Weights of a small GPT-style language model, trained from scratch on English Wikipedia: RMSNorm before each block, a variant of SOAP for these matrices.
Each number is 128 + 24 x the weight over its row's rms, rounded and kept within 0 to 255. Layers, rows and columns count from 0. Numbers have three digits each. The size before them is the row's rms in percent of the matrix's.

# up: layer 8 MLP up, 1280x320, rms 0.0955, rows 1047-1116, columns 40-79
# down: layer 8 MLP down (transposed), 1280x320, rms 0.0957, rows 1047-1116, columns 40-79
up1047 104:153120099135116126129167126120153153142168142173101086084153128110131161153095103156120121150127134089135143149131127142
down1047 103:150107103154131141134132138140144152184152107134132172154153130125160152123115091108131150101165129127135097144160140104
up1048 095:157101112095156146107163127147114108122121111133144128107146113103163131105115112112146135125085139152181076117132136093
down1048 097:140134111163099173144107134131193151145167138142165125111118122100138116165125150133108114129114120114108128093109100144
up1049 098:169130146144185116126089092143196136118124117129136159150155114135121109129126139157133089112129172130131101133147137131
down1049 104:092129130125155154116114137156136141152124176117103121106104107143159133147104135150099125129153107109120132132126086106
up1050 103:132114151128137099097156149137116104100154100101113122178153133135125146125110094166132151123178146118107144136139118121
down1050 104:102155147123127136091154131163152131118131130113140134134088113120097145146146134146121186108133124099103123149169133101
up1051 097:132116140137149112152149154118103102113114143141122129124139121145091138094124130150124117088129142093143120116121123153
down1051 095:127164143127160100135150133122127138135120115153049137153103098115145136130154088131108117158133118124171118171072132146
up1052 095:121094113118112159131127111102092130144139123108105104119116154141128142121125093124177107183132152127169123141169114126
down1052 104:144173136089087133133129168095094141146095095108111124167103082124103153099079125122119153086145094159138134152082149122
up1053 091:079093119144125127139177084107105124135112137124142160130124137090164144092130111108129127183182142121145114143133148078
down1053 087:143138166147154129133091116116145106125108160119157092077106180124080154133098130153152137140092147152095143137093103137
up1054 100:091139124147119120133100150098168148147116145163123096121163150144133136132144138109149158124134112121132129120160162141
down1054 106:147110087088112120143130113097173171134112141126138119121135106146076118168151142120074173104135129141089136124131116106
up1055 111:131103151132126160159135115140096164143152147086111154090122104116115115143143129147102153169081123142126111133149141095
down1055 110:137128164131122140158159141100114124113126143133171176149125166165092120115133114130145142078106135115084134152154137132
up1056 101:166106171086149134112113098136114105171088161152145112139101093201118125136095148079134184121128124119130130140156104142
down1056 093:133074128108153125121117153119165187115119118117151112111172127128168135137139131168096141127083139167122123158157129112
up1057 104:110164124113097134129150143167157117111076149147107117135146134179167062157126081141129156100140152159147126086105113102
down1057 111:121135126117133078092159121167119131100122126103141116108120117175184095091115123120131111161129106139131119095099142121
up1058 091:144104116180121116153061159122110150129084122129080144138137110110123165137139083111174137142114128098118125125137135148
down1058 100:151129136140142147127093135115074146110111148140124138113133140105129126161100089116157165170102129127139147131120126161
up1059 102:158142127109118099142166158094141134110117106136125108095146131126113125170144148094183171109117187110174152113118150143
down1059 108:114101158128154134126161139140135160145162089182186152107132103133139152143167131121126142178152134144097125134147122154
up1060 103:111120150083107090163147101149133119124093135124135124138128137110154127142186144121146116097084104150163113086121133134
down1060 102:112130114121096123103171116077142109121131167130129140131113108152088123162119105099136154064114085116153110100105115109
up1061 097:075084140092095108102110127103125171151127116135104094165114139103126092146182090142126135127167117157121166180135160124
down1061 088:124127147134128144154132106135096122096087135165123136105069109116120139135137136155099110132109121106129146125143090157
up1062 100:129145175085084170179150084153144080133121098123100141125087125116117076122134107126110147144120171153143128094132131138
down1062 106:083110128115102139107140114139147118112108126119130150105139085096161119107091134115095107129176149128110119101210129119
up1063 100:123121114115121157123126163152141087139116111091145137125115120133110117146150185117132141158140119141122106154159132130
down1063 096:128123144116125088109111141121089122154154112176117122110146134148117124117206121127156118128143164107118123133126124149
up1064 098:138089140111108172096138143139178075135130095108128149110118154090096159097130108153129157157110089170127117111084175113
down1064 098:105120123065117105110095172162135134124143140147108144126170121145137148139130101156118118127109119139108108136127088123
up1065 095:126131157110075154131131125079117125145119096138167116108093157136117162142169106137112123119114147128113119099117086092
down1065 101:124070137142117104146159152121114069127145163092175115123113141115137172119164117129130109112155135142117142152179176167
up1066 103:139161128129153137116138150125158123118113118114127095149063136157162135140128160141113140112090111114131161114113106138
down1066 107:170136169121109122095115073141153126134153147152126129140134130082106093108152110118127099125091109142109135156100112146
up1067 088:061085127113145100143077163109122092143087139157103160147133088156142145103128145188162139135116123174111106178151108137
down1067 100:132129084134147144159130140130141152145145128142130154106127112196135135129127153111104109119092100151115136112155167074
up1068 103:148123117146155182147164098119176131099142120132088073139106148144118141141107156158126142120114139105089103153149131150
down1068 102:132173117139090114137094152114101102154122107112132127145156152183107139114161119127135165107107162109110104140136110196
up1069 102:132109124120137091101160110126117129105170137146108178108139141145156168128107132117154123083154140128160109105106128162
down1069 092:143136137104137129132126155116142143169160140160102110143108122161162087137109141139137132121124146139095127096111116134
up1070 100:158139124083177136134108123118144147129116114113132156139139121113116130102165126109159093138115132092128129095098063188
down1070 110:151139154137129141108139095113133175103114143118106118137110111145135130107150112121157127116118141124099098135113191134
up1071 098:107092116139144112147126096154101118102165166136138148117090152119119165104128115152120164124164120135159202127156120127
down1071 101:134175121083190152167151133121094079105124096124160164115125146138147099135116102120115107144099124118125144145162173121
up1072 100:136136179173159115151101170139137084129162159126117137107095128134109123149169086114115187123106111142158165111167156109
down1072 106:134101118093127122146138187098177133128152157120150109164146143155097145168109132114137132115082110103072083120093130117
up1073 101:151139119093149124169133115116146144047087115118110110120104111128129146131106119123174116138122116206120169133140088107
down1073 103:130143144147118166157136169156087136135127115148185135122133095119121096133118163115086128137158136133146121100108107120
up1074 089:176111142091120142126126115148105115091146116141158100099115148155131111155116177176103132109099110139122089110100091156
down1074 090:163100110173173095135136146133114157114101123128125137114156134138118116144126129117139173105143136106162144115131102110
up1075 107:094145173164132137120138153082079093139127099079132109106169142149105123107084132099122130134132088122152184121133171136
down1075 098:126131133167137123131134093111111106136107182150101114137115129149130104121171121128145116082149140135147140142136142090
up1076 097:101095122088120128155149116130121093095132101185140102186117118166125100115116133118093091129137130123158102143089120132
down1076 102:152082128136123137123098159152136114105160125167203133134124149157157128082097086087103137111081141132193107123080141129
up1077 106:143148118135152049119154112164134138166145144149132127107129144169141110117138146145092121131146146163129147132144129163
down1077 098:165152116152088091088115117146165119139107095142140110094155119129096130165131131154126124106170139128111116113122131128
up1078 100:180132152113132134102082109128102140137118134105131192135093123155101137104116070143154151134104138141129134150107118152
down1078 112:124111109146135159136116118157124085059080123126157158127147121158117136150152126134157141136133138141129089129133185114
up1079 097:152134148142120110151118166112145137148125114096110134145081116098141196139091147108127109101155145169125135120178129102
down1079 098:144145132103137135115178161114115117063137181097076140112130116122122130178088120124157119096113115168122126095135109108
up1080 099:144149121118124147129142121093157121134133149098132162135144112122147143159144141124174120126095156115134137134070184112
down1080 095:140098106097118163138067151119163139117107104071126145112117174159106177164109146147140149161138158096135145132161148105
up1081 099:158181095140146148167125135136118115112166085120118132144068117140065167121147120144114101122149133122152141145149128155
down1081 105:091143160100116134155106091132133086163162151119125142152118088121108134133138136130111098133113194169161103125154123137
up1082 098:129155163119171122139093128122127138140091158152136097128155145151110110134136179155136119157110114108160170157145133123
down1082 104:107118169145144114141170174158138129166107103090073127125130149102112123132147111169119088061126137141153112129115149135
up1083 107:122139192134123135154152117119141150136149147144127131160139099118127102112092118149080150077150146104122138119150099151
down1083 115:133125148141131148076139146130154095134117096118147150121149123113127122105173132123148114139147095122143136149077151125
up1084 101:127103113109177116136084143124166112066064175145128197136145162133140116158135108153111118099117120125120121142151091111
down1084 100:144131116138090108094101142147104120117140087104110112108131102140169106099135119119111139134146168134119120130137166113
up1085 104:154162118132127098103146145100148162132149115111122122116126090170167114148125135126177156097151134144104094191117142137
down1085 096:093122078112172140108123132149124131148129140127182154154134156150103109117111115125121146142145145121181112138147132110
up1086 095:125094113099106124089085142118113107103126147165105146122148138129165110151114154152152078085126093090161078141147098134
down1086 095:146147120107164127124098102155124111107167101115169120127176092118157151122096169128117139120144115130136139121162123095
up1087 103:113159136141072085132144163103139159168148133137166108155176141087108145117132077129194123094133153108133162111163105186
down1087 106:146103162175103084147125156115190093155139129131137136116168102120131109130145098147168145120135195116137126163120134088
up1088 100:133149131113148146088088140122126112133096153153108132141168106146138137098185143136155149175113118162129131111187120099
down1088 101:160136094103137098108132120134165104160156114134158137104157149154129131086140148145127103131134077123132117140122139112
up1089 099:140133153128095140142166166142120127122107089136080149120108122161150155131129092125168114127148120136133152110119166127
down1089 093:143158093117146134155145102133124130113115157093169124132129148109122146081119090116141148103111139146135114117133142167
up1090 105:147129111099102101151130113101094133132146116121103142123137161156137099085077134171120160157112159147112140200168128098
down1090 103:170141110156145139153097118097097082115100115141131110109160125126150087072139131097132138109131163144175123123144157107
up1091 112:155109129164119153142118152118107163156108172108091159083113172119090151131110120137143126151098135105118124109169159141
down1091 105:164143127093112148154126161144139105173144134113137113142127132172126141128077127152129108163071132075094117110104126105
up1092 107:145082119174134124131166145156124162074161122104101154131134135123106123118123145154160128109140165117129118107137125116
down1092 111:136105088121140107128114093134125114138097170170116160109149133139187177164116160161148131137142114121117124158165159118
up1093 100:141142121144164160168133109128132120143106152113138123131081125110104119126130119153092130116156135093130133161159107127
down1093 095:112108113140102170147072128142161183117134098136081139141129158131144117129144123133143150135163146100110101146118151092
up1094 104:130154134113125129115141106155120075118070133147148131136102151164165084095111117156121147113106100077150138164145151087
down1094 096:103109147148126127115129149159111116097115119092124152128110113131132147106122142142157161097117121122149140086163133108
up1095 097:106154144127189085146100191071128159129120172093148136126161167130128096118162125113109104114102122130130127138160121118
down1095 096:123156110148116157140127143133136162067112133134175117156126152130134143171080147154138105130161130132128090148093143125
up1096 097:140149166111161149140105180141186127130131084150124121106150119152149131120146143113118152103117147163129110179120130131
down1096 092:112141101156113148152107131151136123141144126125136113136157141091153166156150115161104137106133140117157122128119126135
up1097 106:094120119132087120122151123114095088162137130119126096105140129118144162125114128127146179099134134129172174161092147161
down1097 098:155144101150118153099114123092164123155127108145191091133142142119153138119153117084141166136111150091085081134177141096
up1098 096:093076154139155104147123083162134116142125107086081150091115134146107152103134135101159163088149162137147175108110087131
down1098 108:138158143164153145162116087103159116127095165116132112115106137111078129094166092099161135132134123121127140078118104098
up1099 097:096068149117150139124153155124134110111150133127136107137154109119113103119147142140113109126127134140110125126088145091
down1099 111:101145146140115096137091138133102119145132162145119138122086126161142124121114117155197096133134106133132104131135121131
up1100 098:116155124098133115128079144057104108130056128163094133094139144140130174068121131121148157140077107143140060112121116096
down1100 095:117115158112144072132117102135111121165110128143110119133086133098129156149114109121153131125085117101135118139105141100
up1101 104:125122121094149127114116136116106085100127160124130135102137108135142128133148163127144173102147132132132131120147125164
down1101 099:067113136154106156114117115177139129135129099065126135163079190109119123154148157129139169133142078105108131102119135117
up1102 103:114146185086118141142127156123120137064105108140153110136137156111129115122108117139131120115131183156127091175116146122
down1102 100:138104151111139125113084113121128130134097134114154145132132134117124127119111134144124127140127141160114174144123131115
up1103 096:127130111129148131130108147136134091174151114152150127088143136131123125165191095098142149107149138129123125098129102122
down1103 101:102153127115126149120104152128151126144097144115142103137129152121130133134082148105097126123114139103152146154137073128
up1104 103:100160110151110112112097115064104144112092133093122157109116114076147174142098142133199128152110135104126129117107169159
down1104 103:120128167102101078113152163164139119140135103110143135084138098130103135136109177132137141139166107162141078060093124137
up1105 099:120113130132136108148115106134129130105102115108150110108108091131143061153167151132135140104121148089171134126147158121
down1105 103:145141140125122129136111189092137139166103155108118132118207138102097113130139120102025101075152103106110146120073151137
up1106 110:127127102181112130142121124143171127104109123135127132115115121112131164109162123122154173146169132105151128096143103140
down1106 100:152148138138141174113140133121143077079090108131099128157097123135145134132108130112127144118132133167118151122125104138
up1107 105:141123082118090080152095106110111131132121165139143152096121119096102176153142175115109124127073164138113169123140138134
down1107 108:131080102109114144093172128171150092141144101097096118105145122107087139125110117093134195126171129132113137147091178091
up1108 099:116133098104107121145158148104115097109117159141091132188123099136155143157148104140132047141129155147151127118169170158
down1108 096:118080119141161106123136133172074131126138105134091118142125113109094166138119132121102152107136128171140099150145159118
up1109 097:128113140113143129105114140107115117110149102138110102123139138134163129092143137119110162128124124171164127119100117109
down1109 093:126107126098139112106118145177138126133139115094159142153133150116100104157125094121127054125128134094142159113150176130
up1110 102:105099150135140125079130156116117111152165146123124108129125114124142163094101121156141134129133129128103113139132123157
down1110 102:109127134093096140145130123160094181101119154174149111152087133193148105121107114112150151138130103155099186095095117052
up1111 101:117078090168111143157128119154115122144148141139128149134166141163135119139130113120131110164122072122118113141147120133
down1111 103:154104109119107132156151136151145158127166128106168141137107126169087113102128097124090116132173130133140111094130094124
up1112 098:144151134130164107148098139119072111112127135103141105155151117150102110120184106124117122145146125128098084115151113103
down1112 105:128170131115143138130069148118161131159137108129106132136136141146160116123132111130115104134107149101121134125143162150
up1113 100:128164149129164149126156137082102123125113065156163117104113103132152130133125152133094116119168131141094146109117137120
down1113 100:142112151175110093125100091122095136120126106132146132095112139102115127089177121112110074121146129150114109073179098118
up1114 093:140127118086118136100140115143137129105126128121099134169117119066161128129158139113164121123172180152154128127141139149
down1114 102:159149107137138153139138119138113168148125088117127121106088126123135130128118126108158147130128142107113131129094108128
up1115 093:128105181158140134152153124098080187157137134148143152124131185136122143089137123179163126100073144135139141106137150148
down1115 094:114127149095076135119151120102092131138084133122165100144090149125133175131128123118086184129168131093107088114144121123
up1116 100:144120144172136136113173156093135103114063128118121124124141122121130138132117096142161166147078088086100105175105166120
down1116 095:162117150127125133094173114160134138095139139121142147117165110137172140104122117133152116084118120168099144107142163134